From a checkpoint of a small transformer trained on Wikipedia.
Size: 2 heads of 64, vocabulary 2048, 2.3M parameters.
Architecture: rotary positions, no biases in attention or MLP, untied embeddings.
Training: a variant of SOAP for these matrices, 120M tokens.
Each number is 128 + 24 x the weight over its row's rms, rounded and kept within 0 to 255. Layers, rows and columns count from 0. Numbers have three digits each. The size before them is the row's rms in percent of the matrix's.

# layer 3 MLP down (transposed), 512x128, rms 0.135, rows 229-335, columns 0-63
100:093135107109116094124128133129137114109110165136153146151110140121177141128119163136138132156174151120118132130096114148075130155080121123075140148149144132106138154103102140135140112122160097
097:126146134144134134152133127179145138147136112143166167110089107110134121142136138151113093157159091141172109138120124112167079104101148123138145120101127149159170146112143100136119139132123091
084:157087130087136092122182136086122142127130134119132133109140126166104129091155121134124145132075140075152144139176136144092062124102115142111098117155143157125116118141116122169115122138131161
096:119122106098155115130093135097104138163114152110111135067126073114130122088146144165140134152140159112127110115144111101121109133102085154114097154103150115129094106108133132137091129080114159
094:126134120141149088096191136150116146126136132149151150133137148070112081142095135096127136152110108080104114137142161148126142135121087144145151102140130113093102078138146130155093125138105087
076:104127132132109168105210140153149136154127103119090130146145149140128146151118088127122155113117086121098128097126156112107144114122157116158092140179141121150136127124086120127168083108114122
097:099111172098098136128106138100110133144122097181090135151125130100162081169166108128151117122092155097135129161118103163151131098139145165132090116156131135097150124128205135111151177116153134
106:136122146111169109103151129085123127158124124110162114153136141115106118152156089139128162135116132112135118137081138147160147186084119121122114136129090098119171105112218137135141140129167128
103:185138113158058086150110139144193082141136126086131136170125114119095098116104167148135120089135124122135102117169134122179112127148124103110106127117113155099104172117121187162115136118139092
104:100127103143141111121150093174105084163137143159107136158129151138138105150154149087130124130106137116116137134094143131101112117153145103186093089142127093113146151145156113118116113145159129
114:142106155143163164148131133120119137113126148093130130132119159109078119131109100151125109137151103085115147150106126092144128149141138142100104103150115114161119103116103113144145132169168110
106:156083186157133101149110130156103147106163165125095131124157149150128145159127117104139140110105092111140141126130103154119138140084151101116127129115165112110117175129132085161152098113137119
110:145121112122085130138118102133169146096149112150114117106113090142171112113099060122145135158163110134124118111077153140095115105173115159153147159095103124143131114145135173115154106120136149
104:104116132145141108103101142119111126167155141090130114139159141134114104137110145146140133132144106102146105183128119122113104160103179136143072111159130146146119151127125106169133127156113206
076:120179111145133113083088124122162159126103122118067143116123114156113106165140112104140116098105118144111132128100157116119084092117171085104097124164169147145118126162162146085121161135137157
093:138173138143106130120126133153126144127163127142128111188144125150125139125115140149152138140096128122123149115093174123100111083126120113155173131121136191160157165118134131130128139141106099
085:126137142095121164095101142158119114123125176144103095140121119124097135151141138117125086130116146122133117115175158111121117136153121130128143117145120120093122133184114130137103110148124127
091:092160138112085093110096084138109149130116138138124115107101138136146122131121147136135132103123101132142084116146118115149171118157129151155117176140110163117094125151124116095119162097126124
102:121118131124128119111120123083149144138099147163085092132149128141135107176110142117110178103148110162152183132106132072107138101130138117180113158125143139137117178120188116134134115156090120
104:155149150117087139150111112112128104121145110099181147101123112100158076116110171064131101148131162153110117108111135162112078135138098130114103092138110147135104142100168102135138119163132094
107:141109098139098177154121122150144122115062106141143093154130109123087152103112111126127152105155148103111111146129116136105121134144103164103127101153169114139114149134166150171148151138150104
088:053089040139131106147127110115088075137182125157137135097128113169126140110135168158141124123168141115145152145141145107117130176101139114149130158142120135089117130113123116113179122106147160
109:119134116098133122128086149121109181114089150104132078120139092131108096098154152133127130130112120114140166150138084087124114106136066134127114154117115082152115114148155134120137169136136130
053:106102119136156105150142153128172114192109190105133164162134158145135119113136149163128170150134101149125136121138154130149109153124130134130170083135114108143129088180162093105140124124059164
100:140142135121116100118102081122103127125194098161142114118160167120110075110116137137105149132125132177130113141133102154154088078140142074140114130195186104147136140128132147107137125135101107
110:137175127129145106110132123148135151126110163115087139126155160105134119154104111124150129131167116117109114114138103126126153166113120116162137117119130167118114120083116075165155073123127089
114:087144146136131113170101097085130126098161140116123096064135088153159111135154135084099125110110148125144141122114116160107120104098126131119175148110121096132112125072106156115122119136144122
095:109126151162126106168168126141128128089075169134157107175159110137114121119144063145122128116079158097125105097130119099121151119120120113146110111141088101145120112143138171160156078138088125
097:088139101137080134070115120105115151152139137086108097108147113121155069132133138147149153164125183167151153118145141124141121113124181141132112143129111142115104135182110107165146106141112130
090:141135163152125138136137133124152154133152147169123128086132129102164141111170164133141125148133130149120088125131115131101105152103171120134125094120168143106160102109114094144130132117106132
097:145166154136138161188174130121133114122091148117161129165126115102198086157145097117109166147116119157135119116091137188106124141130151136091132114138110146142100119101117171123123105148128125
104:123141152139127140138127103175131073114110126085147130142110125102140115143153140152157136134163122131119103129126149151136146178073116100093114129133103081111128162128179126085146154166082129
108:133146102139168131130158138120127115133147142082169120125156157090156161075136123154128138133157120157112131125077158163141084149098149102108126147132155129124151155162139108177103135118161134
102:097114150111071149112108118151134140089087171152082128147129141114129150173142082145139100157111077142163152114145111175151095130097162155108128125152130090119123148113096143145107134172097117
106:111109109134130139096118172172150135126139133160103070138155100109126139149105139153128145146090121085107130180137137144128131119098172152132157131087139151191133128111087123125166156163152126
104:134122121145121150124144146125096151132091116151125131121187160123114120145175148125160145100134142154118146170090112101119125171129118144128136148161138134171126122096155133140121106142112166
093:099130108160077152101121125133129141172101174176137144107096121103156138105136132086122137094124109132176127088159110103135113130101130104119111134114148134145099167129145102092128146143147132
113:134111135112118107132116127179151108138131109177148147126124141140079125125103110136107100140120116136139148146078141111118124141156151100148128129159155120125125142173146093132151113169153135
103:146160113182163159092125096112114116166170105124123126112124118185101115105118128131117132137116171120144181150120105105126144117116110136156107114164129120076175097078116094127150152159141105
103:110132138151136139118128145113132143136137151123117150143112146115122146174088161079132130161107098102177152174175134108141154139107133135130129107089145096079132141156111153114118154128143105
095:100139141090140177151120124154148094125097112164110156136132124093137073132132116143146093178149087135165113165145105138126093136125129150136151144124163118086136106178148099132143169076104099
108:133112135123153123158136168100108162111136123131100184104152115143155079115095109137151158158146098125096096127104144113110100160167125152124104153147148118174147150137102147115150148119116142
101:114119069155148093161109161129152133112100153100150127100162100121089107148171135153096134108182126125101147155076125141144098105160107168099124150156075111113129105137122085151134117107123146
102:137160152115138134106133140094141184123129093168086122132152118136144113158097111103164158147085080153114152133155123137101117113103148122147105151146098162141175134169124136138109157128078093
100:119161187129133108144171123120100088141126097140139106117110058132109135085101143111164151136085203111148196135132108164098125102126123122143127133126167112127084167135116120173124158155110122
088:124124147095130118143138167085124169150123108126096153072139109135138148174127114162146126106114121154118117137114092088183139133089102145171123122092107113185136094144138079116155117131107136
100:089083095121139112086096140111188169137123120154160135117106100139090132152141105151123090138135168133155137160102109138142125108124116112125128135125118146101161130135123108118149120165155142
110:167061108142115150139094089108124147120129174147128125149136137145147107163124129121096164115087109086115146138132121106151141140173129145102156089150115128159149133159115129103132098127149137
109:157125134167138132134164098099118098151168115135149150128118112137109128138130132103096069127159115121116075082095120097141170134155127157105104140159093096153165128083131113140145109121157126
086:164101124165151118145120118094110079116125128092142125092089125118121107136150137120132081130160097122128145151133139135157117154132158115100157158089160129148115151150119140129144143160154107
107:121173152175150110160127102125118139122148132115120104103133091096167124094103144154149132150129113132172124141117151163141111145165100121098123105121152119097108156110107126095133149125143125
098:127115137115097123155106171170118103135121145104097179154114126123124155134108127115099080115070144082147098123148140128107150159139119150115155106116155131121091156105140086117101151169137120
098:113119144143166158127139123180169137143115148136130170178119151165134103135175123120114138121126101159149140141122098103132136132184140152061133114100142111110138111120142091094116176137118058
112:132138148140079139121106166136128153152075111090113159121156133127138163081129138166120134057126114147118137138104124067105117100098123085113156139123097158092125150121155117154166128128148119
096:145074144122140156148109113128133119139174083113146102105110113155137137155130111149072110109109078127101158136130139123145124119064132163148145124171140140087117128174101150169131070096123119
085:120112134126168096121153120104131092101124153146144092121098136109109133107165123132145100172097119146143114136131138127153093133102124113106072112111124099133138098163097149146142132115149164
094:158091102082155124084151096112057149153141116130116153129170103134156112127133166142140135138146109135159142113143104129178162065153187107113134133106159167128120128152109092117156117132118153
105:127096148154126142169110154091108116151167131139147116115113092120138140129124142101110150156094098118131090125098128153140106105110151148118146129107115149133134164073084158143111130098122133
078:115140076142153138139105133077092122141131133135132141114132148114109129118126187182101160137122135095140138112157132147159153089153149158120092106173149134111149146131127135124125143151158139
105:121153149095125147107121125080144091147156122164102109082103150163151168102116118103143108065138134141143109104109118183080138083129125145112099146166139112112118127126115184110147150142139128
100:141127128123143101112106135123100207117130106122102124096156167053160141146154157080107132151109135131103166120115105143148108142124092125163150148104129084133180149185132115095115122102132158
105:119149114138161125084135124092140117094169149190128127133098111120118128181107104098141119151124127112115161128145154110112124092145155120110139130118145096121115146171147100131085118102108162
103:138180146140116120141146080169189150139116115148104138155087107139106102118106131128128139127122137129149130094113122117133130103117097121118121121120094141120145102092117124085159156204123094
106:093085101111129124163167111145152132069121105116127134129154129114107155125129111090116156111156134106144115192118083136144115150142126172157169145156107128097135113132116138125114144144097088
087:151151146119090153089155101111107117120115135161097167162158166130088159129144123098135075115149173132117077080124129099131179088109124104148126129120151152181142107073124173135135136137118122
104:126146143144139113133143094116085170124096142132100106175141125123139153155145139159094121097095065115143126135120129127107129123133129121130146113101124044125103151130136120133137113150089144
106:128140122136159145111132141102078148086160141137121105097110135145086121132173111140139195095097117094106136100082150077148117149126132142136111131104120152097177156106164119133150151091125136
111:119147123137114124146099086123091117162066100141160073150103106150140154095110094133132184114124087100094088124153124095119140139162111115150112143174127157140127106126164103109137172126124151
108:107182141169117152121147133112161105091142114133107130142141105116154146136158163135098141114110150103071167083154111115157148136133108139142154147136102071115109156124092095137134135090127098
098:103142130142130110099079123117108116178154125096124152170101139136103097154120133156139114133102079180140117149120141116131142121119120133133076130124107106104136158141134098144171114103102104
097:100127148145123095144107142148124137112126127152150145138125090150144094137111128102130128121111140144100121128084139129147126132149155088102105127104157147098104193126166086136128158103102126
096:152126130162129103144170109124116164116100139131115137099152131113130156108099103140097110140097126126115118100130087167171142096170162123133131153154111084149109103105144117116088109102120120
102:129173122148155086129100150107139140127177141138155145125138116126100166114089135144148155124170155108111125159137158135143162156118136151100120118129141123086152162131118164120154125102118155
098:152177120150177138086121126087127101175157150158168131092141144134174145115122098144169084130168116107130147115147109072127157154134161130128133181114136130155097143141113116127127110093133097
101:135114126128123163130128137127127147144137113125161141141112073114161161107129122122164085170134058127146128113129094101122116123105079162114127176118142128095105125133146118100118125116143093
108:138104165134148126119135131112100174143106151190137130134106095153105138161117121115123144066114133110093182147134114167140146097108103123142155113110137172161151118113142086086137124154111168
076:141167132108075127146126118133123150124129180131142126133079127134140149124137169110130135174122093117145104124135116103154155152118149175129126097132150136146110119100097104083147120206096123
105:133141170121125125123126114112122121128120113108166137114175110128090110111134138082078108137126099121141145114092151111128165121103103134092121118081119133142060146109130103146120125183101131
093:170125118093120140072117108133117155115155116068155095141148113137132135132148128112099083108124122117107110135138171156158110139130156091155138138131094169163088147147108163109139160166144133
110:111124085114099125115121112121121169136075139135161126128153125124086145146171088161139079146137144150123113122128162161142123132127153127121110110126104160167066176136088090129152149083132108
080:164155080146154153126097130133132133140105159128121142129148101117101119125106154117150138140134136126114164111115140106098177074138129108092119115162114139114153137071135061118109093099126137
109:094121088143100121140132116163093124159108107105107108170121086121105106134165135149154137166173129144103092121128166103132108127161113143119152120105157140147133151120144123093138141090091130
106:122112166134153171149114107149122142140119169087114125145119155096119114152138098160109147097114155094100113136183135134140100103079142158135138154140149121150169108120132170111080155126123146
086:083089138104141156115121105105185156102140139139115146117139120133083136114092108150132123140150143116136140101179090121128105112119109178164138111054152105158141122137140109134153100130117158
104:124092141116133126162149090118172120177119134123125156117119123116146155146174113143151086159144084070139144142178095133088120091146158141154125138107103111132101123084097118154156154094141126
089:161093147125098167124110173135152131125120127164136125172120133172140099132133107137106145167103175131110139124163117129162095118154096087175120102117134160143135112168110109139129149119173132
097:124160135127118161138119096123145137111094157132142080149180115086100118128113131164139083102102154117104120129093171134110093128119120147153138105114147124094104136138120066112087146119124095
088:145118152108116117141172151105113132155122109075117081143155129128123105123097131164132104131089085118150190112127096162183126113147159105092095122107116129120125156144107124133112163130101097
094:133125152126103098134136126111128132092161121141061129111098130121162151135164151138109103091139124116125106102114162099157107103115148115095138110154136130146160131161100150149137108119148116
110:102097126083146120141148153130068146136100120151162147107146162143135144127108108152114112124121159164144105120134128144095131123143130137154185144134127137171097114136180087080159154113127131
113:145080132150102141103128127119139092093138134106145121167143131143078080127067105109048163089135151066097126128147139142139120127125163148107118109139146159147104138131084130153084123125119175
105:063108132115071126124106139177121116119148172143135118139108131086141082181137135132111124096092114156112135136162132177126142104102127148118089087103118110145126104132113144088138109104109130
099:113135119116166133097128127122099112136129181134141127109162141093155139165143121156146131155122125152143159204112192141109130123132149161085125155154105166143159117146178134186148147166162153
098:125136128144159125166127152139131155139120167132112131095149129141095148130154163122138147134123127103133150123167123101129129135174117157094190079161121136129093103114141081096155148135087149
095:074094143087140110117106079174136117135118157129142079112136125092109113147154146116120088128112122126110080131128123139155141117158100150125131150135149124130119143162128101145122152158118137
111:156083147138174132117131161101127113125127082120140165116122165135123107170133167149154169114129137124143137140107132174137132110142115108077115117149116119119100082083108131093150113140093107
096:127101143124150126077103138136155108094107108179155079098115109128156157164114122125129155165093130107110114141112102130114112182136128134136116142082119165120084113133133145091128106085139122
101:142096108133130133163130142142144126090099128104132059125136100164123161158138172107126088138104092096154126132117148201140134112102130125132120119108113115125159141104105126146084151121115128
098:178098129101134148158150166082133154143118143121149100165144114157112183191175098106193124096116121109099148165147177107106158138109115126125108113153123154120117124168141120174114076136105131
110:120142156121105094101117081143138143153165131134072159135124158104167106117078153147121143155114181123119093129096129106132109132123114126133137151137144164153135122109148136129128170155119170
104:135130109144164109166128157133137133097148138095140107148159133132101142115105111167114130164135158140122133166128137104114110138146145095125161128128101118118183082158134087150134093085109131
099:126141128121145112112102088089161108127129184115146124112093146188148134132096137146144136138169133123170138124139117087105121128137137123088113122176109154120090114123144100175155125118139142
100:127110114144151102117091146142131163145096104110117105139127098136116159115149111129086109146111149136159106124114122130115171133121085117161119149155134106139141125171122049110159160099163144
086:136119075158182175135123149146155166125125138127128138135133097139116092078119136083138109135155156060112138152176095157146154133092118143108114113142166112124147101148136111100091124092126133
101:147123158120158117113127134111148180146171121114112113116144130135109104157122128111099134156133115151091130127138170103124115099091107122090137106087125102156149097194058158152136158132132117
110:105102119098133150153121113098136105097150122092095092164120113107144151149133127121124145122094082113136127122161078080096122117094142149143141118115140206136124037084087107130152136116115107
105:121126139105124164139107132124112143120110149108151104126118141145124162114161181134126118125131113099114119114138155114143146134125079132147108130115111133138154115154082123140102158100134118
# layer 3 MLP up, 512x128, rms 0.15, rows 230-336, columns 0-63
106:140118114099179129119155117125126099130070196132127130167114110133097147104140149104132118162082147106155149126097110092143115096089139123150141104119136127100122105088134126107128104117136102
090:152136155154109167130082112109149107140132167119126145169130124107145107105090120141128148093178138157101140153113110135059161171134169116131119109138138093132161098149156122084121147151145119
108:154092134137171140186126119175127123107178152101128167116122114149092120133150119148158108122082102115120118116125150164149116107121100104122146109149140148138102131161132132150130149146141115
089:109151135162104100130176094097104097088139163126160138107110131143147125120161157115079138117138080132144092152105138110110093090159144136137141148104120150103138118107127123095142135156109122
075:101118082144143120118088122120155138087122161115134129075138138153173124125142144115139117118147121106123101111180113094127119143089168151121146101096159151098125159149123136145113113118149134
112:114144112110133116148150173169153127151107093124128107108117092143106132134108140154137155120173128135101161164102106127113133119116128119132153110166097173138128114141142185149176129176164096
107:098116157150137135134135085094119134132142099067107144106138112118115128097093186091106122103107147097130123100121147115130082129134137154104104085127157117120143141150135082119094113108104127
101:134124126083097141111128121152107118103125131146157139125154124110144113153149148078119100121106113148139094133156133115156069104097117160154100085120095123128125078184145143110155127121144131
111:125131127164171154134130133156108114125174131143117147116084109092161107117149132145102124094089138131114138126127124097121138117165116106151145058128151140146114109128087083150134141153160128
102:134119151127120104109158092145099118139124153114094124152132161125130160137106143135134107138169169179110135137147140143117095102126150080082152143118152126152153092116084164112108109112127140
098:122139090117132102124161102103120112101134090141152124112126106148167168153103105137153138116100125129095095118160152140144159101109161101126145113125146112109122115097152149119133118101133119
098:121132114122088122109141124108077107143138105147083107150113102113073114092144153106144111158125147097150105119100117138139109079131172100130106116123128111096137148107132157106143132127124119
109:171149137154142164145136115110102131134122144121155081121149140106141135114146135101107125144179143153126122170162147147123154121095117097107115103193158069140090088108108128134141102170113135
077:174085133161118133113127102170132133150114112134160088142161131135120103134121164134123118117109113100091172096157140140094130103117089128116160159166126110115138126149099123146172114162105073
089:111131121104161113133154124109088077101138114128145141124134099155078099142092134090142125103177136142108134160128114098141092102120138145134141170140113141103154134145183151125141098130149120
086:156129124140148096074103116123145135139152122088140113096094134121108109091072139146140156133139099187116131134101136163181142147115144117106085114121154084122154091102119127144123134115138105
080:112117115132121151119112118138176141091123124131103105120152159148115147138120111118121154150134131128137134179132137142127143114129129142115142069143106096163125189107120133125151130166125132
104:133101126112093126125140129131124114113125171164153137192119169135132135130144203131132130091123142164098103130115139124151135120107112102143135166122167142158126142080071114118100147089110092
110:151162144131085114103125171148146061161155120134146140146133118103085092170071097114159108121122116128140127089180141171081114154174150151110153153124125121127108146151165163144149130138114125
104:114169125091095131125152134139115074113112171130116143151116144139135082158129113131111124105144113163125101148164106133147126124148137117129133082088112105114097140147106146146112123123130117
083:126141118075148121110127082128135157098119088148142114129125138152126114129097091099180174091121116138118159108124130177177128079112117101104140102148139100125131096122189166146147120119161095
108:098133122113090140131120137136115130136145164110132079095102138125176130170161111094137159144166092113132165124190128074153132151149118136118129143145124125121117104094129144104150135136197147
050:174091154118082100111099085126136161081163111118134089106135153142135158159129103125153120113150150092150118119128139138127155112114142123160097160153102126117181170109109137145137115113180086
101:089140150165105124134147119097129154143093136116063140144127128151168143137119163135142103112079136095139132128130141106117112107144130129187127132125077106135138130111159154137132146137178140
107:127078119071084110096150109107119112143158093099113132136175140161125133088149156129148157072122099112150118112124140138131122128133165082086135113143152138093168162099132141161155135108108098
110:094131072138099117120092118122085131115122119111107137132107088133146122196161146141069108133130146099146139113136138131078167120127074128145103117099145116138136133121124142126165138096151124
094:162142105179124096174100150122130141143119150082108157179138124124108096132167085103132140131178163128132087181136158153133098110149124120136086138123118137122112119124110086146120138133141146
099:123110116142122141123150130102151151121110146138171111115121115173104120117089107128156122095107108128144143150111082101185157102177129137148140144100119113136128116166098132110154098111087172
081:066096139144119118101146143165115111100134148099108151135110126123134110129131147131151120143179183123113156130137160128149127127147084112155181104193154174131118086095150119130121120127140099
096:154132165131116109144120135111094145108145113110156059108115133116126123150107119113134097164109158187165150101139102102127101092178133107108125150098179134148129159126127095115121123174136108
104:098169171108092120091129152101128146099152147130135119095165128120132152152128125093152178119093114104134118110134152141106144162095183101124159175132114139177098136120146135090130126119106173
109:130173151141111108075156123129119139123162151133107085105099166108128128121146132137143131157127143175068153133163150139113124103149134091151160110143136103147119129131102134142075100129116140
104:103168128073124157123083150111134128125120150150131121162146063157104174122105134091130140106110127177113139111096158140099116118134151133124109099122101120158156166129118146131139138108147131
104:092148138115120179146131085096095150098126078122128131119103160149113117151140119189143113114114138138083134103144099131163102107138079107093112136155143153105142143069142103122123156136127130
098:089153130135130140076181123119094122102140082156119104113081142124107108099177128110105166107112133124127109143127142147140140158153127124110144091151122142159155141125099122084097088101132101
091:154132116134111097132130140146122127148140082153123120115125129156124106125095109134128116113118150079092134114113126140141134084102090126135132108109102120124135112149113171120188111124140135
119:144099122101109152099119170174141112144066144137134136144128100165127101096107126103162148112115094117141138127135118130076131105140115116110155081143098100134141103117133110154125147105096137
098:093153117151140131163128132144151109144111128141130134115108109128128117132115141079139121110109101162132091116153104080111150106095174161157164131143158137138121154143163124118102106135138107
114:133140132113124114158078096120084142119153123125158110088092120157137088091143138147135120128142152071136128146117121116125101124126107121142125143143138123132177129103086156156149159118128145
105:165115133145096141078106104169141103121082124141087117125125143115131134102137158102114138086116173130111099141095147121153090149178137108163142121174117109131163107102104140128123128148129123
114:165102150139150141090112102139103120120122140159128117093130103116113112113103144071146112085140111115142161120146130140116164079122088133135138116120106150139077167169118117111121151125106141
103:112122142119135167134111087115149125136143131119114171122152107134142142114115175101130132113158092146115095149095185091121154086117158096164103089146157120140153129142138118130134138129135103
109:177114116125125160109152128119117116109116176093127105126148155108154140128103109114131154130105121166106155160139135165112067083142131124160147161145122101150171137155137091154170136197085130
098:156111080138127140130138095141117107116080177124188110118143156111111136108087137135116092157139121100138142086157123101126104208147189127166127101147144070135155064104164143137110112139095137
091:131106112102137119121142130119118108109101147132151119125145130110150166110141122127165146163152107115084109102112110177142090076141123165088151143069172127084095147128159123123124153159118127
111:148101131140132158104146122151070153105103086136122120143102113140124109113140117094145140134182158164116108117158142119119133129114117134136125156184148135090146107148146134114084139178184140
111:120102168164098176099135149150115129119113119136136148143126125168114104146134151125134114109144152097092143105104138144123112172123153105167157093134159171156155122121147141088116104115165134
112:154127145130138146153152176095107132122153103119120122151160088126086102133136130123122072151127089129153067163147129149148112127142151139111135154166127123123103148129172132101138152138146166
085:084142130094115133141119086138131113115094144155124157127119118101113109098099085098124174097117161108088104110146128104152129111099109118130102115122146135143151077152129120132136131159114089
108:129110116148148104103147141155135139066105137122136155082115134119164141115110145161122123143135174154141131111108103141119153114125118134107127130114130153113148120103131145129133075131160114
102:062150123119136125128128159120135121139130133134157196146093124144126140143095144087101152104106142120136151129134142138116143115140070134178157122125114090134133129076134091138111106149125087
090:107163113102124108134102097094113083131149149098164123141161121141131106105153179116164092140131159171157108122124098136123170129116118088111109117088112120108122138140120131130150149154129120
100:167121108130135137160110133139130121129159091098121130101100106099167197117172115147156158115160158117118096125094114168160126123128139127143129141170142116096124126097151127140079130119136128
096:091125155094128134134122106106153122158126128115129103126157116111160127144146139099124149150118094125135127146116155189157098163151133122156094147134135082097109133105174134080112119117153144
084:115152165100075149153119127122078121126127105121091128149150128150156151115111140150133142112152119099135145110173124110123112140112123108142153116138153163123132134085158126122113072180136069
082:124093106178126111136116141130150103094106133128107131103151108110172129105119143084126105097064180123139092143181171146069126120137104140164108144119120129157117124126106108093133143159143132
095:088119116087137154112144093149091077100105141127118101143148132117144168119107135113150126142118126130139146084080092141122152139119138102160144161139134161160156132098101123143128129161121083
083:139132160091080138097130135128147160156148139133114103150152133150137134110122090132138145131106105138114114088116114129079107160118154102114173155105103089119122120159133109120164103114113095
096:053111155168097117127115094143122109134154109134151129161136124131135144133114176141152125134138122137102097126119126157119137105161181108135134159193135106100137113137160160093116164192103141
111:130087090097151088157135127134143105139124102153114113139070152168117107074131103150136154141133169092121098138050095121122141116129161129105090086108120094120139129095119125115132111141111121
103:142128120117089117152144127145209121118143119097107124096141154124123136118125121103114136137117174120132102086112094141132096111134134096160145132110119163120117101126171150149125166127167101
101:108141104150103096127153117128127124120145132135117083125098134149131153079120141121150046090180130123138089155151132171109121145119135121111099126103096129172137113152078145110132097122118142
103:131104124147095117101137141131154114151147117168137084152141127159124126145099114157156132158140126135161119083145141123141145144097137111165112105131127097100182095109113148090167150134151156
089:137120137164158141120134096128150132097098152087127140140114057136123148085104154123147138132138095096114123116140126114105112119112108140139157139102160095093104124125119129096139138108121180
106:129114136170094129119125136143118154159096116119152145122113161118065115150116124139135124171122136148127139150118089091080103130149100084158097109110118128124104112145184137111179146135152138
100:109149121145123139124128142097138167131160102062112092136128124138154169110084135152119109169126125204088100158164176132131144149105123106152128128172140143145104145140114111110131147132110136
115:117096137130137093111109120099157130112177140099138091086153067106121113129141119107144137136131158133173130165147085118169122137149110139126137152104139125105114152159084108107098131136138144
101:148137077100136118129157118113071165120171138139125128110118153167155106106105106155186121114157119133103119110114089186127095134130130149113121154103120096126059119095140102152112122090091106
098:133141126090164125125137098117139156081157118112079137114144135110130146087119126094098095098146108122114171123116150145135141142173156136168123155104148103118157136135120110093149117126156111
088:132097139097121166112108144122120141123096106179139138098108165110093165145130149127150087122116136131132130100132102117098108154147111133147129161174122117122121146162160119082128164145118193
088:147138145116122147066123126112118155167141131145133105146139085128152074123117102100159155084108164134143100149185097170130156132095104113130147104108146133087145118143109136147093107137106145
100:146103119121112178138206134137142159116099128136150080192150164129173115119103114110167124157139163159148149121176117106150117115131159138148128154096103117133144128114098144152122111119105126
090:163121097111077142171159124095130116145125081149150127091108098144137153141113108128122109124109113085087144107144147135151163138115134125113135101113170143134191169120125093075126143163138131
095:124134098130117132128125109133123157112105135189093090122115131079110121108116135112117128126101143129099134109162119110111131125078165129126135116161099077140106150134113140138182136101147097
111:089121113107129119154111112117147136153169164136083094083099134161130135117112120068125082099130169113154122128095146143110141096139121109111123141140124120142122111131101110152158140089110099
071:160161166155140103136124128133135172150109098124116146109147138121111105126143131141101087139120144149096167116114130166142157125147078098122110143154110112100098133140151155112095136090136122
097:106115114099111167164128109155151113134128118127156091131114149132112138137141099142095136112164156114135144100152107176079120106128139108132143170125140128124169083106136147114081132082110126
081:140119097142101122151156163122107106114140153150097110148138127156159145128133103131172164153136142149127135115110116130113128174167144121098152180124173129147119098114083147121185122158121119
104:107114055114138128175116111102140159128132155175131166097092140134098127144116104144145157136149127179147131149086146106108127136156136151108127175145141142164113122124102107133126062128129119
084:155123103126130096163113108188109131042142118136100156124148139104163105113120113172144113158109144104167109157133142129154118112110130152110135157118118132113142117108085129133108162105124157
096:072109091134130154104123123107137139126138149116155192132118158103135127140189088162127115137147125100125145108161146145063131086119120113138158103121106115125098091132116165129089139071098173
103:091145123146080136099165123153114081121073098098115101093133136094082109119117132120136159062142143140110132121129118122143165104097125127129075130141111135122085118148134127104161166122123128
082:142112088126145126127106151159112137152185110180116132106189159149131123133153155094074110097153123135106116109129152110081121152159102104163120128120151083120139097123134122134155145088133132
104:086089121135123121112152150105157148135186088093091165064128133128126113135156088116147117073104134118151154137159140139119098110111153136145133096148138138123122161113147133159158108084145097
098:092119082111151104155152120144139113116139121145134154102160114123085151158085151097135138111176088140110104137148146116093096142130103090100128139132155174121103088115135154170133129152115113
090:184128152109119110112161132106144148157164117123170153120160122102151129141117135161135167151129139130128100169129131145139136090123093140165120102095095148146105121138103111135138090109155100
096:120120075110115128122105072178127124095125138134134137112093140160140129151119151143117173099132105144128160135125169176127146134158097097105157139142128143156131107141135109131140104165133134
093:119129150098100142112161081144128105119150104177143139078122140166125124144112153072117122163116192142149159134141132146159107121111128139160163070118114108172111129107107112084150101142106152
101:170150121116108124098155134135169102177151120138163085157154116095137123125144138131179113136154145139171144158132141138119160146115144088131105110123146126134136137116106131132095119118127153
101:141095147150162067106136126167088160124112114128144175122125149082119126153081121119141138145108105109090112117144075121161149161171157142131160124138140092103135131110127117156117122155096130
111:146153171112136161134117141085145148142145106131105126072136094135164141105091134132131110149105129174132122174103116147095091114153128158106123099132117104107152126113144115140166122082155148
099:079141134107147130084158134156074127122135127157136162127125121189104155132132130130086097155143165126134151123136117115078126152114133106163131147154102121135130150095140158143109133112121142
093:177130148141118098079207144136123135128110061133127114177146101104146163100107108161116138088143124135161103131162116136166125136107138128141115111086128109162171115120136185094106137120142108
102:117108119073107147104156151122154093136116160125170130112147140103136127111158122141156134124155135159091104126102121135193123150124142085144106132116091152132131098139090143150145128166123088
112:083101075124112136114144113144113118079083110101138100123116129063129093143115128144147120138125119095134098116098130155105083166122137118175114135114099130109114141129125179140106114096134100
096:119082131171131118152073114154136114078115116164135124139084123141132106139171125145119154113151130103093142147135125119069158093095115118163149096139125168155109102141144145076138134160121123
090:088161134125135137115078136188134118148142093140160110094159112119127144077098161129137126125075111108135144145124115158107092090141130128156153130141114145113125161167146149104069142164089147
093:161111130115117147159139118099135114123115108097134132125108150113124164141117111134166137114134146137113083110143091129139153081081121111107123145112144108119132135110078118117136136113144143
111:156129136141136110091086118147127139125133120103154134134176116126118156144085141132124130114116141118143105126151099137111133105175108166148182102103097153151152090134110115183083085125156163
090:113142063155142143135111078095160140129103076136137116123160114082169126161145110134129100097115109138094120109103140147134118155130106132140150169172097144119112134117101161104093114076104115
102:152070147122118110143151148133138131157128107149094083160137062074112147095127088120126127102119143124161110160145159077116116121116169145131111112107135099109157122102101097134131132158117138
107:115136171159080150118158134114128142145111097093130122168181180155100124147118127128090129150117143123136121120132103092092099116111109156101096139088172139168145098097148121132134098085122130
084:109157112166120132106100102101097131137096128107174108114126135097122162193156130124131165145111102168092175158145131128121160132147150127128112144119085111116159103135141091120109104145104141
096:157128156171083129121104109137127111144143123145166105145138094123096154114138161149174142121086147146151128136145113124127183162117145111147150129097075141159135186157131109157136125156109093
102:133112130120100100124126166159137079105132145148143123132110119157103127133136149106115106130115157142164075137167145133119112156122116108149122136138163081151123093169125149123165137135116160
106:185104109145152124148107135133104154112144132131122101093122163124142150129148151107122109098133075090112149131136119156092127092132115137155161172108126155115170171146097123136125143101122145
105:113136119116121145110124098097140023163159136088087171150123130093126137125114115128167118163126121095141104161141151118117147171105087126138094123145133120108144093103149151153152133125086122